Weights of a small GPT-style language model, trained from scratch on English Wikipedia.
Size: 13 layers, width 96, 3 heads of 32, MLP 256 SwiGLU, vocabulary 4096.
Each number is 128 + 24 x the weight over its row's rms, rounded and kept within 0 to 255. Layers, rows and columns count from 0. Numbers have three digits each. The size before them is the row's rms in percent of the matrix's.

# down: layer 8 MLP down (transposed), 256x96, rms 0.272, rows 156-201, columns 0-95
# gate: layer 8 MLP gate, 256x96, rms 0.276, rows 157-202, columns 0-95
# up: layer 8 MLP up, 256x96, rms 0.285, rows 157-202, columns 0-95
down156 097:130165111109146126086113092145132179126175116084143141121147112146120106143116116092155114141142097122121129108138123166126061161123106154126154141172128152146126180106153099140149111112143116140102124099114133121163131134137135122134148146136101144113145163084142122171105095157154129068
gate157 092:122122166116139109102154127185129145150159125154148153125133104142095120114102113145118142134145149158102108105124148167153160084092154135159166110153134136129150120109098143158179136170112068096137178145133168138154149128157133143135142133121108161148107119151100139127102135125160081140
up157 092:169127147093148132139104119110141138128117143120186168125135087121081129165171118107170154108141143111148129147143123114087136133112158148101128092084099121138136159159126142142139146155141127093097125161089134192123148118119137095083145118136120101148130107100130116128132117133173082137
down157 098:122163102101146134150105078133100142136147128096136122121098194086129155114095125140117147145150107080122161111099110103121135164153128114162109112132155126140158114129091164094122089116145148146125173128108091148134104118138141098138133090157123144128166113118136099133149150145106181093
gate158 106:185132142104117133116110098146129104142129158101150127099119083173143090091127141127151153119104082117153128123085149093111130134106134130107148132114166080107134090148105095146146185102129139140126140103109119069142139164088151136135164130135115136146154138109095093128095137127120137149
up158 102:108127110148067098093131158121120111146106132109116115137093159108156156153119150160155179157130128075120133143126153122101094145150118149136148153160116138168126150094169123130113105107104131138127130164163137129081135134150170125132117093164117153080188148146123145137122131101117126140
down158 105:138102138117181111136139104126079107118124136131100116112121076137114081099135143094095129131137131093162089130134116114136095109118147132147152105142130140142131151136116104083136101114077113164142165155123124057123143120118130133131108161149106144116062175138119107159123120115135164107
gate159 100:130118076107120131103175140107096168097154160146163073127097135147116153133091132139148109116110106167102122094109118110131119130137146119126153134115136153099119145182116113105110085139130129135132140143094095124153109164120103096120105115083142151097136134140102130050138142144139100127
up159 087:150111124125104138068076118081086122165135192123138155148119111087174155142113132106101105160149145133105159128149155141118124115140104112099116112105104129122115105114162164055123129124145163106141137145113125140096110114116123137134149097128133115081132126143126080114121123123145109103
down159 101:148112122137142066156113125104159134146143164146158147125126117100148116131123140118078069145123138088120119130113139115080094117124109168064149076150123135129171104122157136097111135119133124133143136134133121066144145157084163128109134132140144131125140105141093118159147123161117091135
gate160 094:112124150117141155091119135140130112100109163154086131176089114134136121099146141129106124160133106113159109147122134114114156125081090153122158119132120113098124080111149128145125134120127132097085138165156126146148113138091106108082152087083100092110114128101099063146127124131143147082
up160 092:113126127138136173125174108139141131095116110120148107103114150128168179132119116141150142121111095138095156146092118157091165109152132086114143135146131153131151135173119107124110114125134089094181128130133156119162112112156112104137149091161145159111166186143112091094107125156119095120
down160 097:084134115108130130141078126138142165135082162135102096126144130171122144130132118107158143139130133110137055164145137123149068131130154129128134134158157105116079121121155155119106151146147182110105116133088139106149103132117125145121086070146108088133126114130169131126112117146104111126
gate161 097:149122143161155117130097135156126161105146150158120159110119112144122160142187092111116132136161127130139162099136138103111160154140156147124123144132136138124145092147126096116160085104116150132110109107193129111149127183165102116152104146133133122063142158152106127138112125175129083117
up161 100:149116129192131120136110106123108128135129145140137114117095126131126162139159183162117136103118112141162136042119110146130101119137123128091140161094106105111140149165123122163158127149099142135079130102143127178120137136134116104124140084108110135193124114093122127095145122113168119134
down161 105:128163101129114118104137129147141151107101170096128137115136111165136185146116147107120102111125169130132156107110185164118125103116110131137162130119144116170128109127139113097127114147124132155128121102128127153153115110126222142116146063163108094149106124151109125125174129139154104124
gate162 096:139147118147109119089118088144113138087154114110120148122161125082133134161117114128176150101150163122141131148184155130111105111117123153137159095147128140096162163151122116128141113163113086169168104115169156140132151155107132114133126127150075159105126115142121085146125143093093095109
up162 098:119140122153130142158160159144143115153129170130133101123130132147124151091117097093137092153117113113124121090136108143128070154138113099150138172119145136183117130101180105145103151107143152134145140149129118137100099106177151110094146136116091088121127140171113163148116082111104083132
down162 105:112121147140119151171112102122178195157125132120140139123134149132117098122132121124109105143149159089107126132140147121092103149145139104163106124174143136144167091134120094114149103120155137131123086102176150102119095128080081173141115150121122098084080143134120138134113112144147098134
gate163 102:098153145156162183102205096128131137152130146110117149131180176139139131112123143122100142121135143140129176119156107130104146146125113160146143066129118164142136072102115129144097115135165107132089125160159148146132123102130130162142139093133123128134110147099151159147144123118158125124
up163 095:123181121141132137105163105149149157169150111133139139126170120147136115170139138123080180091147129124137152113139122150072111114120129184108123152141109184122142126146200098119117089135108140097119112126146135162130137138123147144153137128129147140102140169135132132114172091146143115151
down163 106:104096151142152113075151092132174155112149101059086152115117137171135137115131147125081150133118128153115137119133137124136103133114083125116099130123149127166107141130139134106132131158099123139147173097114120146097102158111126133126156115162122111150069103103110081139143098152129121168
gate164 114:157116141133124103103133118132141146133085102141160143097164104135128091120150110146150076140124152105189181143127126133145154087122171139147165173121145181116118134170175095128127126134096137129164156102142108161120135141138134154155159097155140113155125144108137124157125142121112123165
up164 108:094110123098141148088131136180129109109125137116128125082126137116122132129137153122108143148141166122117156139147109157117105115127170113125143160120097128071128125077125111134129112111084143103088118121094131142162108144134121104096146170149167102111164098079080156142127092119096088147
down164 107:141118143121130160101108171137162103154138101164142123098148130162120123128115105131106105110101126127121123107127117131129104078138139148134162148087125157148134164105135133153089120113103095076126150123133118053118113091184076138107099148121192095130144122140095136124111123127113121127
gate165 098:074080123090152146123129087158105140130119121141146144115139111125158121117152144138147175102155121176134120160139094102132135148122120111127129161172160146110139159148149110132121140134129111111135158132120109112143149100142138158189155108116098141159162131164089116134060116134125150080
up165 107:121148149116147123133111108156142121127115114134142136130137140124168096098184145148123142137105136230125112170142139101143159145065127119088100181178141130133135128109135135130106136184139129106125107133125129158106152104140146144139149138135135152149117121171136091136130133144115167145
down165 102:086072107110110145117101125118163132117165104135115171138137119109153153137122153126176121116137196126126148168093153130123149157110142097128147159111098084119110136146119193105106121151173123124110137142113112130122092141124122129122126133134133115162150135095119091124127127177094154087
gate166 100:155119107128146116138105135142110137154147128137169171136142128177150156146094151131119090148152162152143123178113142138122099132132142120115084107116105135140161127145138103135139143165120156144145099163117130121177125116156153150150153155153163178154068100110119095080139111100157122105
up166 099:133139128084118133131168169140167104110093145130128125145106141154155138106134173122108164128112149074142173151142137115153131163115151142123158131169080150121129112137083124161130140134117130093122163116146112182128158121123133159157165144130142133140177106116129161103139153125137070146
down166 099:103147133137132119166135135131100128141111196113120121120123142160134149151114103120146132144127153111117130137124110128154108104105086110147070091096133124133132149157136146113168152162129157138092125115088147112101085122104094119131168126140081136120100119186125116157125155076128153184
gate167 104:161156138116140145111130138141178168116116161088111120164124121112149082060112085107111129163128170136139152118144161148128133150157181157151127137130158055133161153116117116135107112164136097122124116145143101113166097104128121138138148127136097120120105137088131114148132148137111146135
up167 098:081108161096116109135088129126174133164124122114134136153172134116155099145160083113176135099118128142159111108151084128127112099116157140103099109143126115127139148112128080098150167143086090127124068105138119129131093165158119150130131115123118156147117091139145128119152145108142167145
down167 106:115135128125164114182165116106096088161169110154202138074101136142107142127105148150129114151102118134106096114120138107134097098139137109119083149114118174117120136134140133119123112152140139115123135166052157141138090142157138129109102124114143130120119139159150138110123122122125088092
gate168 087:146102132125137123113129092168136116122134103117152149142083137148095122131133128137163129155083117118113156121097142122131136114109124105153138101128090110126145150107152139168137118103117131114096144142220124095154114151154121175111115095076142106112161117134096162121095133174154145163
up168 098:149131123108151119165129130065136143131136153096110094145127133117160125141148096107116120140132129082122129101136140134111095109142114121116152100134120144133069146136117139081147094139153149128133107118098116105115094112067134140073108165144143162096096134073167119107166118105109121092
down168 106:104109086131122133118134130107111147130196123176136151155109115113123115116118118125148124172134177101115150138141109120107116083134159152136128105115092114098146115092139110163095129130112142109131123111097138148161074133144127092145088098131148109127072120135157172140180124162106127102
gate169 096:132117127123153189116095111135139100125112119108125144129124134136158132139127151095127134135162154109122158076149104105136121122140071134192132147117145117090151138156134183144108138136119084089154120163142147104094101142097099124139116157180151117125114077165128155101135133118120140156
up169 096:195114051132112105117133153103122137104134169123133107109132160104091128102123165108138144128154099141124163137142114144139159180114116133081146076157141152131133125129160169120110133137114080165121154100118123114095139127099139157127104110101148102136164129138125128086142120152124117140
down169 092:085091142163131097145107160128150145145143148137088133151115094119155088140137140094131111155127143172144076144134157141123126141067100087117157085161146127109110176127151132140105119121140120119119123105136124141097096128179126164086104129143124125149111144120117130134111119197138137134
gate170 093:114089134123132129077140122161101166110158126166129135117140136127177112180129106103168106173172116169123133109134131156098133149101158120125126129168093139138167117162155101135105118126101119096118091112115089132124147108178133104111167150127136125103122148098092130095161152113125142136
up170 104:123074118154138153124127132142132137150141092121119122093164094145121095136148105081159137091091088143118185124128148092132147125129141155159109141106144114131132129123129131112116117084146178171127095108154133139142062127154134124119114136124175124066133165105162141131135129148119152112
down170 107:099143109134153127123140090151136168114150125136113142101137179073168141099138126194118127120113112107177134103106131127178142128141123115137141156152154175128131093120082131131140128105095121121127116142114107123077138096050144135093117129149150112136157118111130158131099125142114118121
gate171 097:122128139094135116123104170142162155116101109114141123128150121111119166104151159106148140120135126164124131164147098144160150137177167117127137160154095167120133138138156074107120131146157126154180148176175131118154130170098136115131153135125155148133174123108167089145138111120173125133
up171 087:124149158107119160123106153142107125174117138126141153135094116149116109114091132110123097119113133093151167159122126119126128150127123139158122138094133119138116091056126151125122134136153134054153136073101141120179125149130107129145078168099079146102156097125126130113098107140110149122
down171 089:098145190112145099200101163136113137146127140126088136153090107136164109087180130137141110111146117127111164120092079114117084125142091123134135138129131139177116105139157114102100137127101159144151176161106095108126136102090128099106147121137138112113133121144125117131132115127138116104
gate172 102:129137137126126197144157143155144176114127127140146163110140153128129121088147098106144102165125147073135136127126210132110154140124122097169171124086145130134138111119132127134134116151143098124151140166107095128141131186118138087118114141116120150090109157156110134105152127157115150116
up172 110:121125097107132116136105104138090135112107129114152140126130130079139096142088120161124101160101142154127108104138096100142143137153117099085109159176085069113106125131083132137103135074118140121074131173138115145143151086132129108098148161137118132120138106089136103107155139118124164133
down172 111:088114092133146178147158086107173076155122099110107167128120104114133096124067126110138137108173102125084164158100177164134126147088167125120134128153152116085123138155135131119121121112120168107102132107129145104085112143115122098130129151136143137103121105111135132129133126130128107099
gate173 104:158115102099103095086113107108135115117135138116137147120136143122115142144113160102087125161130108133080124076139099121153117172165104114109152128135147137102123128116170146075129101073121107177139145156115145129133157116114128109117120135104099082159116126103099134081087123105101089138
up173 096:124160135141133117119131167154106132087115082091132143105128087151116124102117166156116150105135105112115129132102131085129164126082104125144111109101115112080136111171159082110070117142102119122087107115149130104119114135120124139135150104107140155079093149121164152128169135130101087123
down173 100:198097121097137121145145087130107146157136121096119172143111171133137139112089134111116158133109106094108132130136115130129100143158163157102121149130149129116135125139149148095136106107145184148141142163136108170136143136089101109139120103101136118148156092158083144124136129084128078167
gate174 108:106141143141106154122093121139124134162132114099106176113148147091145095140149126124135117152077133076118171125122155146121075147105137085127100112100128126099117164153112111124144151147142125128106144111155111087108119166149109169147105119109163128065100139118139118082138110131102162106
up174 106:134123114177108084131110165129154110121178122148113134139130135139118112139123149130150109137096087125129084122122120101099127135122167143154148104119156175149081127049106137083083119138130113140146107155112141185141151109120149115168144127126150137131172140123171126145131124120092135120
down174 106:137133102123159121098136148117101076107126142131183128122167177072130103129123126124108142084151123160137125155133122163103153164144149124151116093129136116137090140125074105154101135167129101088122139096138097109120111171118106114117080178093106146097124122124126098112126134145120128123
gate175 093:136108117110123111148129114097072167151137149131149193130095150105128137141167109154115118104143124133124176115133123135139141103136126112125162093123155118157132144130130144124109089161124134111104152145103163171086132164139113095127180079093118123148131090121073137116136111143109159161
up175 094:092148145203146115108119134124149173135128090092142080124085134119083132152106146132125116139120154089136123139124139170105153100164112088120155139104114132144114108152104149130138139121152202124118097127116126124144127156109128126112113134123149146129104181137122125159133154135141157073
down175 093:136131128083088125157103174069184095136154131138146168140089114115135121087154129134137137152100135145125131101111154100127138137114128133128088136107149145116130107150116145105103125101136109127138127166140158182137151126123147125144139107143137115165138097144113089101206158127157120156
gate176 093:119133098140119118083116129120124087184126154158171118095113138140096117159108148093138104150159107134077138126145097117089130098104108140083084094133070128101110106141114098141121178165123119137133106104133158149145147131173093118139092152103130118134118136137111155121143122135117111153
up176 101:133128100098133101147157124128119124148141172129134094127120151132144131159123155142146187093121167101116170150139091179139146138120109130101086106151149096178146095130099183152109125128132157139114133111107164160133120150119118136108131109117137096124162113154139101158121106117087085164
down176 109:128175107110103092127117139130158104112136151062088108114147116146137128126134121128149126136115113134144137146110143129107119116139134129137061144125116138129156143073115123101095141147118141162177125132134083133128116105119085114077162093105162118090135116133189114155133116164138174135
gate177 098:140080127129127142117179135138125131120161151161114050130165128153132148142143153112086100199114111110156143154152163115142139108145123136120134166159152141139139120104125127145132118127162148141154099139152170116160113112130108134107110135156123151156116090104168135085093137092139113123
up177 101:137139133122134148083163082127124140085092109166138142130183171149138120118121138121099151115094140172087075141105119148118131102119131123144176115151139110135103081130139113137106111140177135158161113101101144115156119116112128120079114132109090139125136115101152131099099120118154079118
down177 096:084106123120109126096138102141104135117096102156118109148183116140157189167124192113123100161146150169116142100150152126132136151096149125118104121118133156140134103109098142153146136131169105106133116128162165114124100150070161122075133148148144130121127124109168114102125131144144111115
gate178 103:147150115115125150111108121143178104111085116098151107145155140106103097124105161158076126125145141147178143157110161137122099100117165119137168143115122079143142108127163133149147162152111115120144116132131085100156161153134106116151135134110163136107121132115103188096153121142100170146
up178 089:082107114137132167162164148116105140108154096120115083094103125149095118109128136160112130112140126123166131112130104100114100094152120163135114098131170137112132102142118130179150162135113125168118168151163097125143118139133149168125130113112124137134145109152132181080096180138085110151
down178 099:127125115105116149149130165113163112118104105096114117133156144082151133113121134123134097170092129109122106113122142117134117136108102107147139170130097132135178095148126164073118113145135098124136086112202135141145113084167118119154113105127138159136116103151085121102120120169153105173
gate179 101:126141136106104129151113126127123147102136110120114130147117144095175112134110135136165112135133121145143121164148120102117149146115133113081062096126165172162159158098141059127106133163109141125098158159136165161077120166181099132154124158132119145118150131115146129147137163146111142137
up179 092:157106115133155172103121108080142105146146103147112129101109091144123136167137118106156159128146114142128135124105166130147089120137128115113166152137103128159143075135128117110116140130151106107096134059133096144103102135135172110143111143104168150128162191139139120168103109117152130167
down179 088:117129193133145083085117114165141177098127131143143152115120084159101138118106119122140133177115157127104121121086155114097123141114104092102152150107121114103121135129104143106069154126117118123138161133159148137109167162154093113146160128141164103136115141120108153161129140160098135100
gate180 100:117110119125111122134155130116128110104142184142140124088139114136105126097074165130083101125130154154119098143097123094169154150137108092145131122127165085067109137138134144093115113106124099132133104146136105136137124140126098142176138132153123184124112110077109175121119162166140129147
up180 100:132127134099104135101086185146144161153116123097107092112103124148136122116167131134153134119107142149074141105123098114082134067138127129140152139115112162088104160129088118116109132114150134152157131138072134156124092110097169115150122102092145126111131126097138124101103145155118161096
down180 096:136128175109138113099119204116111127111148148150104126134153135122109127141144088146109157140158201097084126128134118153123112133158128084141120145117106147145112102138145131117167108128079143143152120153115099160142119114071116076101106112126103126120130127119110130163129155120135173100
gate181 099:102100099130123139139152137170126106095108139163170103087147066142134185123099107138125129105135058157074176131122153132140081102118115107136081107157137163128121108131125132115113163100127151129121089131136148121122104126102117138138123139090136122129107156146169149126133137137148129124
up181 094:138145118109116138100089141097120145125173111147104132147062152153174097116113140104121129137114121109155115150142106128139135114086109168113140166157092090135128123159110147091111167105170125144137149074153097125132119144106120086116113140118118128149125098094111105160122190129138134103
down181 097:098165116101136132136146089123181162119119118102136146132141147158117100135123098092151143138103121122156144172148111090124124112127118127170157148089127164123085128131122174137145134127163100079128136152052127104140142172093093115175109129136115136111142125138117116149136123151120109166
gate182 099:097119125064125106120107132118131149128131116131103080127136109121161135154142084091113097122159149175104162145106152114106171089112073173129107145110095129100113121087137124099118138108131125121106126120125105101149138107133155121122150133093131142081168157121124128132161083171136110148
up182 090:114116198089133129126098137106149158143151107165136140103178121113108115120144126142096165119117155114124109117119152135093154111087115127176148136123128138086118159100103112114076150069152087119133107118091122128157147116114155121135150117130149128123170077146118142141124099141113128163
down182 094:170147121091101133097148098103114090165094108111121107136144095064126132175131140128136093092179165129126156158108131176096143123131121129075156101123145138117142131154108164107108109113159126115118139127148125165138096145116157087106124117123148107133096149109171119130128129115113104120
gate183 102:151078155150139115089116146091124140142171122123149059134104112117130129110151104118120122144115122147162141096102142074139121072176157125092104112150088086139129104105136134151115135112138117110115129164136146130110094127097144132099134074136108094124152100150166123125125104118134143100
up183 097:118134111127114103112147163096122133119116118176144098157105119173110084117141160132183088116141101139099110119069123108128120088085111126097115102138118137123111105126081125163114128129106102105102135138108153103087110155104187129104121128133139128112132106096139150079136112143170129109
down183 103:106123153133142183154141154122116145091132096054108101125117138131099134114172133128125118116131101127145137150153122135129145165132093145126158136089119134117126122178123168135133144136102161153120122155154073069131130140138103150139154130147117146126072083133143136120170089164129132117
gate184 103:102092132077110123103083101128100169106103133164097166120162128149106135106127122121158111132156133189118160141126172175140136137132115101127104103106133141181149102158099121110160115127160155120111113135163142127130072130110125131107142104104158115137149095175124116112124139113117148119
up184 098:143124105159147120106170142143120087079110104112164112138117153136129133151134127107148163143114133144153115123121145139149170129106144127115157106081087121134083172150144170061160129126115149161126167121098147133156159125133121128178137112170127128102149139136153112192139131119141118125
down184 107:138116105131143111150115107133156129102125125087183117173118143115165130139126142126163102101130143093118144095113098103133095125108106145144134121128083130148119067112155097098153110169141150163132159090164127167116074095106127141171094142138147154133143081130117116133156123140125118154
gate185 111:114100133118127143135134147119147110135120127122161127128139159138181114115147110141145094096086107153109119141155108104146099123118106148126117123143156095124112155129109166145141121141119160118186131151173114112115140182139107125195110133188167143106136194131128161110154113133138111166
up185 113:142148161147146116165125152111125105131133109159170133122163160126109164126136107117124173134123166105165120157136115139155139096157128093145102104128109145174134141149113137151113128151160097165144184116142123198120102166119163142123139187111154158154129127145101147125132121139124167139
down185 096:099119138172119157147097102088160148136133155131080096107092099106135157111147169129118165174158141105118095128146104098086090121126138177142149124152126146134103098108156150150114189112137098144131156137125142163146107146141107143101120103141169111141127137100134100113126153154124121115
gate186 097:130163148146141102120106118100152151159115093075123183099111129148138112113114159118111146093119169141139147145109090132142116119097119139147149122140146102106123162065139140135174128108109112138108156131120140108145185142139115140139143164139139107135145144135128206139152150102126158090
up186 098:148150113100090090085113103112173085145144125173139150159135106122122114088115106115117132143124114073133073152155085150119175135118085144108123102110125137115136124081086145155078109137115123131138130140102127137126171119121127147113134138143118137141123128153171098114090132129143135084
down186 099:163129158143097088148130153140096124135141106174137131120108106130139117093147136145082144141145163124166126146112136107130084119125165166088132078147147102114113147101093107084087087146119120134157113115142140096168094161161132105117134101117145116126172154105116151136146119149163105137
gate187 101:105081148114161159149134163111143142151114133153172118085125144150135124145134116167126159151097126122157187100113130137139126097096131109128114182136117100124075154133139146135120131143123132124138138160132144130097085144162152076084140101147144085137104095138117139171150166144116124146
up187 101:144138127153124070162129146140098082124125107135110139107167119145154149125124121142187158111113106150114085116091084104159080107115138140199137121118098151123091109110143105101150140119123177128125127140115127122124138117107143115139169125134137168104162154122177119126098099107115143128
down187 102:156106091121111136168138062143124101104124162119128075137095136153118140109125096085122146145150127123111120140119109111093113134149121146081138116097130143131129152100122175099128121101122115120123180125052110123155126138104147137123103124132146143132147187121082108130099108125140140090
gate188 103:143129157151158124119137110140134156158146140146124121150110172153144129102168133175131149167117121110178165133112133134115124134131121122080124151145114162108131130111177124189113123143146115132137143148107134163153152137130094114131132113180161129094083089106144126085179144124150168155
up188 106:109107130170127155160115128111144129135144147087182174124162133119120130158116194107161152122117152145125132153153152091114120147147180113204139096150112136136150120125174143098116145120140123152174127099128126136141129131123125128118132166134163152139104160129161105114174134129132109119
down188 093:140141097134138141161134160148123128144115121145117152141134133117151167110140120115134160153125109125071144117103155158123099105103075105168091136125111157122138138100128138100113118165179169134151128133135094121160154182137128132119138164133092204089133139140112133151091120136091099122
gate189 106:116102179143146135150136102134096216141160127164137102135158096119117157114108138120147087137093121156132153107155158178125118151107173135149149113119159119122131089139158110141129146144124106104107147105105131166103135171128141110136136170131093109128121120122141151137126173166138124140
up189 105:166143149034139128130123161141139166112133123151134141151169151188123110133150157083137155138104102124117107103115079127114126142141107120104186146140130133131107139082121147118147108161124109115162172105148151159121141162128138122131095120159109116123151121111090094129135121121123119133
down189 102:136154140065140171098108109109147110122137130127185141116135116086174147147139127112116167117128119144122127160153171181126145149095122167149167122096113123142161139125149148129094117121121100108146136152080138135095136161113133140127103126161107168108153126113092095125155124087154105136
gate190 100:088113092124159100130107131144140144120134168113094109123134112101158162095102131130111106088114144129132110132100127128140122122121142135129147099127131104133101140138147142116102175046141107153134132114181084168129124186080099099107161111127101124129124116091120130136150169117150163133
up190 102:128108099117123130111132153093148085106076122123155129123179114116099143144113110136118098113098124076125124108096119151111136090090077118175142093119128146118111118108095130126101131150097113114098108129115167111102170128132111087135103114103172158126126117146129145163138142104139147067
down190 098:133121111133097114165140163124118129129145140129086123125154151132139160114090129152094105129109103169109114123099110169149137151120164136123151144065127172143143152127157126142186154132164132122147127132167134142137151121149137111149100157099158109102130121164087166170091121133176161117
gate191 090:100154103134106169173131106132159139155153131175139127113113129120144122095109150142124135161116098129097110160131140142138122131094090122105126134081158154105129152163148145123165135101126084096116140127138118121093100130131084158109117051115134136113142133145122192077118133116119146148
up191 095:080129132116123138138118090182112139172144139116098134114094144127122152101137112077142141121174137171138143093092118121101144141122170143133124128167121103168101120097129163154129091096160162130122117159121111138154094104141105139138123123141145164166124148135172130109157133145185136107
down191 103:116127135142075139151139139115169116148137118175107129073114116144114133110118112130077142130110104173109088150114148140114127149121097149120160137168105118111128128160113140149136129132148131108125118134092139139127115178155133153169084078091127142119158102136135131157135122164085087184
gate192 093:130112127111150110123095140114124131147176123156083110109135148091137111110094132146150107113121065134107115088114159149130102108167136137170151100160125153096113144191133148102096193129124125109095115152125142158105162135117154141133115088107142113099157151135162132129118138154154132132
up192 101:141167136120138117137098127119104140142170095159133141113104140121130112150111122147149162172106117109107137147144124145141069133130103121102119153179114133122163115128132128139191131160090168157093117174154163133125135078134154129153141088125129140121138170164123138121090119150139078156
down192 102:131156142139160108159091151143130163143148168146115167137140106141092085107097162140147154166165137101131115114133111105131100112119168152133100112128149112146093132121128129142203135121129117126124130112111135117109127096131110117149115112151109121161188104127187132157157094158119129082
gate193 093:140114145111131116130181169095147107137124089153116090126145095115125151147170107140155124191126102093174117140159121076154096126143086101103163110179152102108154133093126135146134122133136103131184148121170119108138120110149125116115116146118116116144141117104168132108124107114149125111
up193 097:099157109163106162100159124145130136089122107138160081125092135150139131133114138121149127127107083118082103154123157114123133110164154100106141098140140122087130147151093138151127101094145157174100162148097153128086113125121120149071102108116152085110130120108118136158141162113164129106
down193 100:155179100156123091109101144155103130117155151144139120113177106158148166160111165166117172121099119132164114129140121149115123156156084147116070158121106109142120158145152147105162124162140121123128142172072158114109130117126119171124124141145110148141121160142154115161147135129130119153
gate194 097:134126174131124118134119142075141153113122116157160149119133098151156166146101179123136121159158127159172107126149164157160138115121085162168200146122150124120162112100111084122135145111151142131140136128143131115096147112165166142125127159094156145164138131167140148133102138137152123119
up194 095:162079135125131084093117147181111152122128140101121082134127126130107128111089108141168105109159103100125136120124119090125163136142140118096123124117077154128071103145090163115184153117089100163093160099119141143157131138129095158107121119132126132122129131104104120132112122093141103111
down194 101:144125114125138113115131084152108164089110135126108124117163139141094142119119134090141075161115122098130101171174134122149132124106126127095114093161142129163102125104117136112135164114081095157154149131147137057142145122124155123144176158120116102143086125158169124092142137165133125126
gate195 091:117149137149113111134198162174120149150121105086104132110124105144163162130116152120141126108129157126101183121142141147087122105141130151132134101118124139137124137121161151067107122111123106147069159135124139166124097177138158120134120142127119139169185170106126095128144137149137125117
up195 096:162113112124101099103125154094160110112137123172138126133155098156148161137091158125141117093156096106112130101105176134093164121120131076109151105123154110103107122129108132116091117122120088125160135151113150103112102080095155070098118110126133109136139185098120112133116109122154114124
down195 097:095138142176147120172133128165111134137133140110149092068108167113097099115133121137122116127125096106125120120141139102161122110122129139146112145135110125047155127111141115158126139136146159100110097113115084096161102127131098137159123093118119147093183079125157111142131100162124104131
gate196 103:169159127134130110089132120109124142116153166143131106143120162140134099091112098150170130121108174159138145143118118108097146108128108136087112130097154145176121162139131129164107158097153138146152119105093126153149086139201154122122112167154134128158131140125131149117143099183144156147
up196 097:133131116129160129137123140123162113171139139129098120112121143080131111135150104093187120080130125107146126126163126177165140077121140104103113109133103114125149131170090120103084134115150118130127110177162129163141083100127139075152108152105126174110142149149107131140161146112130117101
down196 102:145153132138108146109134146104116136164147126123097086142098174122082118122118140089134100176161132158184163131120130129140132108148144152131132145133126063117164134113118118106195100115122104101158122118118160140160142164108133192118119148126137117150085096115146151134119124134126134105
gate197 092:127136118151112115103136185128131130081080142136154155131072116129099118094137115102142107115124130116137128088139155128116135109110119128151122164142124118154125119160148143157115113156124170164127188172151150113136077142123111127055130170142130124140166159114092154115131118152135126103
up197 102:143152096164148097144130164131134134127155149125154130078100131092131119099118102083158101149115166090100154184114170118118133118094106136144097133126115083133155115136103140089083140141147119157118127127146093122147102171113128098089120138167111099160120122114161107157117147138145113138
down197 098:116128118164117148145139157150143132110122139118118127152146148099100141145106129119104129122111125094093040107093163074151073175136082122117114135107109122109096145100165129133120123138133130132121121096091128120152161108107129158150091153161121154162124154147117132120119144154145174151
gate198 096:110116103124116100147124128108130161121128108138126132179062145112074087070113127111125114133118120154115147101115114109137135135113104109122159106106152198088083127114133125127089146132143100151133138155118090153122144135109141095141129113070143176107110162130120104110105112116144150119
up198 091:130109138106186167120088126139130126116113136125155094137148126167105094118150134124148186132136155160112098155133126149153146089140111172117129129065143115094116111116126179160131143105163103146166147120143131161096099136126127138149122105151141097159180108159140123136145110099115097126
down198 088:124134098114137130134166147147073134163117128122136077117131134084117085106109125098145127153139085153120166113136137145117141115124104137090155127159151168156119100115113146133155115126109085149120166145110107132159139166128146110108158147111141175087074140112122082147111084113153132143
gate199 101:132122129100121105122164106113102139165101098114111132114130108138126098127114159136128108087102136155091118121141137109133169096119132115162106121112124120103140178168105100139119086089155172092135146120143161149151128180117131123195147115152111116092092100091125110129118109100136162090
up199 095:144147108094122154127127122150090187104107103123093093129151128199137157126133109168114116143131128097128149139117098098118132158136141126122131167161109052124132146127108165125117178120130146132106117126103117079126135095158134135135138114110113143140099131117133157153173150119113097170
down199 097:163126086121132116118159100099133107145101150126155107158161160109118101115110076116137157157126116136134179111170111128148067125138128155076115158110086102108141134120137105147123143151126155096107106137078128118148105127144125162155126172068142144155115124095114141144141139118139145121
gate200 096:124141141121146147148159135145115155129162155136142175134169148144140125147098200092143106162151146113179118142100127112103132136110139106103178127140155140151143081120144140120114135112167153135159143080137120102110129130115116137183141183096130131065115124137127106122138108116107130133
up200 097:097113156141159139133135100087124130136141084123103141117120147136176122165109125109146102096061091119127119095144118135132113146099152155147136175104117075108104132153158155112134171092100150131152110126131123143095136123112082150140144192135132117130138158116130127130148139095081121116
down200 096:103085122120167148112181093143109181135121142149130118148127130112129121133140159131132116118106149108148093121095152141161160167110171128102077111153133120070123150133093126136140132104132107091115126158099134106129063128178117103125145122150103140142135110170121167103137146151133128108
gate201 099:122147111102092100127092083144132135092141167138165081148134121104116138169096145094185143104109088096146145115154118114114128121111146148143114138120128128149096118133100146128107081157082132128086149103119128128145189141116113151141151154098137141129091133138108123118115103135078157103
up201 100:122097133095115184110151099140148159111101159167118103126110144165123158101146164115100118107167085115165134085115171184158173143127165142147167126115147099165128154143152135149135126132150145131106138132132130169137095121155117121156100121139134101130144144134093131094114117147114124155
down201 103:123117112109139168070106084075123118087167167065135095143137102135125099135147094137143116149104104119142142136150105129091103120094128110143137129139150100156137120139139135118116109123113105127180148148151139159098094126097130144088143129138122139105139173127095162140080157102133137138
gate202 098:104104097121137137106120127124102110121150129151125112133147174111120165079137138154119130113159127116131125155113131151132110138078108115146148123148132130123095171183126142126132085143113077067098168154111113165123139128108109081164083176120126107123109139131146092124132168161132143100
up202 095:146127111142124102084145152132126124142064116137125132123204143125151097163100120105123137139112112114135158174135111143092128083101108115175196073124150133129148091082123126125124129149139127106133162136151132128115135126109119113136156164107122135090101125140131135132116156174100141125